Each number is 128 + 32 x the weight over its row's rms, rounded and kept within 0 to 255. Layers, rows and columns count from 0. Numbers have three digits each. The size before them is the row's rms in percent of the matrix's.

# layer 7 attention query, 448x448, rms 0.0802, rows 382-447, columns 224-279
103:176096091121202067138124158200079119061188106120121152105155137116112110120116187102102148118135104127114123172103123135118076093113146102174131181123129088169148194146
099:109086062139116118069119134113129092111100129132136160073114153137136149083135129077139090150093143145115118161115141123092103101148110134182185061126093078130052184131
101:151087097122134162120112111144131082139139101119200149147164095108139180129055109112120105114111106150155166121115103091125100135116154107150169167135144143084162110155
093:107146170131128192127114096126079094076155147108142130123140137101120051129175172185149117152154059125156146127115108116165112158155140066136120138120153157124096131154
098:068155080094128159103189110141114104142172112103197103102152129179148152176118112145119147082105094129136100139120117100103073124177168138174161137086131151118140113119
095:135117126122087100127140162148182083126176084162089140179167135125084115111102088087099134098168088153153160115173198134091132184132082167151095127158087152182147095101
095:143121183155130120079187098120143093174200131107109103134114157120144134122146145116091095159138057099075102149124161130165179107093094163093093088095147090164142131152
097:180196138156071132093166158131089159107088116113095079192146065117141118093173091158113090082172184132120111153087132099115179056154088168110124133104187164112171114136
095:142142155186141128142129094161153099149136155146121083099104149147122075124109156127109081121143146132137129197123127161137107116137166118131161137128089088105164141159
102:130199118152140113062121138144161102089141128088173121143088108146142147108091158152138079084117099106126098156102065133151118130104143178170164149163182165153134130143
092:183097139179156076134068169132075097074136120165109127177147117149210119184143136167137102078127112079097087074123144132128112135147125104159095121127167138056130129118
094:118162119147137123106155129073142118105161110145125110163106120118142168024193109093113080176098070110122157131124145096135111153144097111107059180110137139130135121151
090:123124125154157101159167095152071103201092155138114099113082154062142141113115079130110107140177147138175158145073110083073201134076108088112109149147103115094136136138
097:140145133162155133097122077179080114090128141200063138149120170134106159129091132057121087136155130153062160153163169099119108060095116144201125109072138084133133111107
097:161138128123100106111149139143126143101122138127118158084088165145160107148082162190096147162111117115114114142094107136173120168131134097112123129115133084157125086148
093:136115139175126156148134147103128158137154135123078161075134092144064081150129104090159158118183154114102149131159092085169074129159189115138110172113107144143162150130
097:092106123149088095146140107129106069112158126134108091117122159100139127151155140166100155164104143121165095135136167161100090193227126144169100096163155098126198113078
096:136117133096059148144132079147161138186161131124089153149105147134068108147080119187129159168168145135181149192133077178176089068063153115176207105097099077166134122144
098:162171121153095164115076162203070105153119149145163068104132095062115120108157144076186061122078093171165120152186110167118140149112133115124122166169164113073146082146
100:117149101109121110113137104169148139116180092153075115149161104156171157155159084140144052080087123118179128173117142127131125118113100100209087173107137134125084120153
096:126090102151160114134161104154167143100068133130133158196127153150132133147123175164101167152089128146138126094125101089110174146107169154101116158140064106145109086177
094:134178059169110144085089132148144131152099117168104137147134104164118116180142100159105131086120087143138151121131139094157134044087165125204110175028119149142140125168
093:167123126149111158143122117136097143110099139132180122149200112094161156077072199151119107182082107141182149119141182131142123108143176185105092159106121113130135141130
093:157123041105106065125169177090129123124143157114106080180183135144124145069114169167140141168140113119138143107178181102158166080099077074126129173142092161132160139067
098:153151086119104126116122171115196131083110121151149113111098181136113065169128139149154099119128155109157178080104149166128119144174125160152138148129092132117149102152
095:144154182133163165145189098149093099048140168178127117158143108151149176077116128106114091155138050105138124059107125162086174176081093131087091140075151146106140143115
094:108103127127080108111067166180108100197175114093097170077124094140141123083166127087131147044163124131118150151146053090172123186122102154135133102164088153170092137119
093:156129118128090086117154156107139148149146128125129114172093144098127180120169135137108130119082100157049145128136094122124105181160110139109095171131089149149153160159
097:188173137127139066129137101125116174064089106124134082110064132154054112144154081112105120136138093112123121157105153117136119119115147141139142228108149161169074148141
102:142111128072151149153138061074136149202187091155126144148119089099195165120143073107149126128136098109101144123123132105109068162142122154123104081138130106102108155127
091:153095113160166101072166120065155102115131135136143078083126107140075193145094095126124122113144081089127145138087094176101192189139121146130137135130123100137098168101
101:074108131157111073098165140093153155111145113134100102110122143050137136163166180102156181127083139131098124141168129111131106112084110094121134100115151083112142110193
096:146129120122124103150141100127151166148112128156118117139145112097071135168108157140123110159115128079105126111162150163102124125133187110191098046127103109117156204154
098:101161116188084128146131126109125115076128076121107149106088162126077134068121110177113108144122179107072120143158134101157154073190079138102140152132152141163181115102
099:109125155140151161110150088122166147140122098115130166129177136130133188146094140078112137075131178132090078084158135155086094195099173093197116198079098140087112116148
095:131115127141119171094113073171098107020096127100150136137136103141093130094088108144091112125110110095144094071084079116149086079079126127113124146177147088146121132118
098:121139126101133110073123139135146116122130126130105119132092131109146087101156106102101143108198164120177126096179125156118132076127141147113094177090143077064143115096
096:155162145139077096144162093094146062164133160131118062103132172151154169080111087182084079156125144169122125217082127096115115157095167161132152099092101120097096166134
091:115121039130089144106032132192142100135089129171107140148138097089120159193137143161111140110120029164189157111130182132107124118103099132128130092128148142129138189127
095:111179139184181148127130170120119135147133147135093122160149166164185173192209127122116091182102146210113103167118096136139156144123127124143176090147105124125075117153
088:129104079182128142162131035170069147098062117103126180096083172106142120191083095136075123072105084129087121128125117096070116122115090197154139081139125171157125122102
098:101110119195113104134116159098162096098055094140132145177101108115136142103126161106224149108097128125188119100108188171154123166108181122140167152118109118122089147145
093:148138136211118146131159099081105123118167149118157119146128138187092126128104103113085120130122069102113149106130107101139118149178085155127151120123126166131152121131
093:052193121118075160090108131107207169138097116093179186151077140144127064133112124112115076109169156130156109169154110065212120166119123123161153102123125122107145116120
094:129083116150070165082095096150208134152108138131150069130183171182148122090174145139169098187108145175119141136182166064136120108093085100075145136100172139093067178077
093:158088126157125181118117136207194126093138175098168099048093106104107162121103091135066093133139130120063101072141184178075152148116156152112175160120144146058146104109
100:117131074156112128148047169134168163156103157143095137142113175137148119112083083136166085145063106200143150168189147103106130132138117138036151161118073150109071095078
096:112141108131161091142175215101158101079101127136107112202171087135141132150122105184091127100164113147158147109124101094088140200103103113117109070138201154113139085106
098:150113190159153096086122131128097118131109115094072134122157144131153149079124078154102131194137125169169074125150133141118146141135194164099114147086168158120186166153
094:110106118110094127145118179105166218110167137117115133130127143085083045104068124155156081125118127132161132094129100116113099130096150107140148171088132168145168145112
109:130121138082096122156151143159096123151113108075107131122150112128091145105113074131099144079127058099146177082104115105153079150108166144146142124168154101087142170062
089:103167177109135141153129173151123140163115119090079086030174087128099116096095207157087127106096151142102162103158186094173132110167104163174176174112124168102148077083
095:112160103119153108081103152098129145115145134178084167138122097141140130118049092127132117118134092100161136141091143085095091149159182133126147154144123138152153096097
094:162162157120116121190122147151050131140178123134103181170075191124166069077181096110109132089124141114130121129137104139182136143146132143126128138147129087102081131097
098:168115141173119101074119182128103082151108095185090144166131123122170127126123105146099168128108120126125144127188115128117119140152120139102163124063118111096095195144
098:120122181116138095124132076133151173136121097174164193094172133088098140077090107144165195062113077163075177097127118089115090116166123156091136148112158130171140173115
099:156150135173163145116108121136156111095145125180088132116112181121151132062065145109098149110176139134169096165142119151119161091079094127136109120048117137156085108158
097:115103143085114097134184088190101157089107176105078193112171101136169063100196191095094179131117148079168153117114166088142118119131126169149164205145172091102161101094
096:147090127134074109120188148156154186138118128080120067135121134072132171137159108122096114172157129162097101161177164128134107140082118096095108152163160113097212105149
097:139135151113118165100096184148184091076141119125071105138127107111116109131128136092125116134197139121084189142120211167112148160151159096183101129134061104094149157100
096:121071146118077148083142175146085150115096175138088141097147083075095166128097104162154123152116125067144115139161118163155133208182108134069094116131165114201102149162
094:118115146174138122142079133121090157150140108147137154192088103165110080161129146153130097095098125098101135169115147093166134084107115143125078121121118124130104136142
099:122156095069152154116157176066101109176096168145156175108137123128113149094124146124129088147089100135062165187119106138129126159184180117061137133125125119193092106171
100:155162135133165160106156087097157054178125193129112129094128024117172163182136083166147126141197153070198122055157124096090135115125120140097117107100117150121146145181
095:175121072105140145090133132123138150156118193133163079100020084125154142098070124169138087087133075130094077173125127141148157142139115126105077150135198120101127079117
095:106088116085156169106159093126109135177142140087146154164113160123155122132127148111168146145120154126147168126106139072116094155115123101130133135147121149095154113149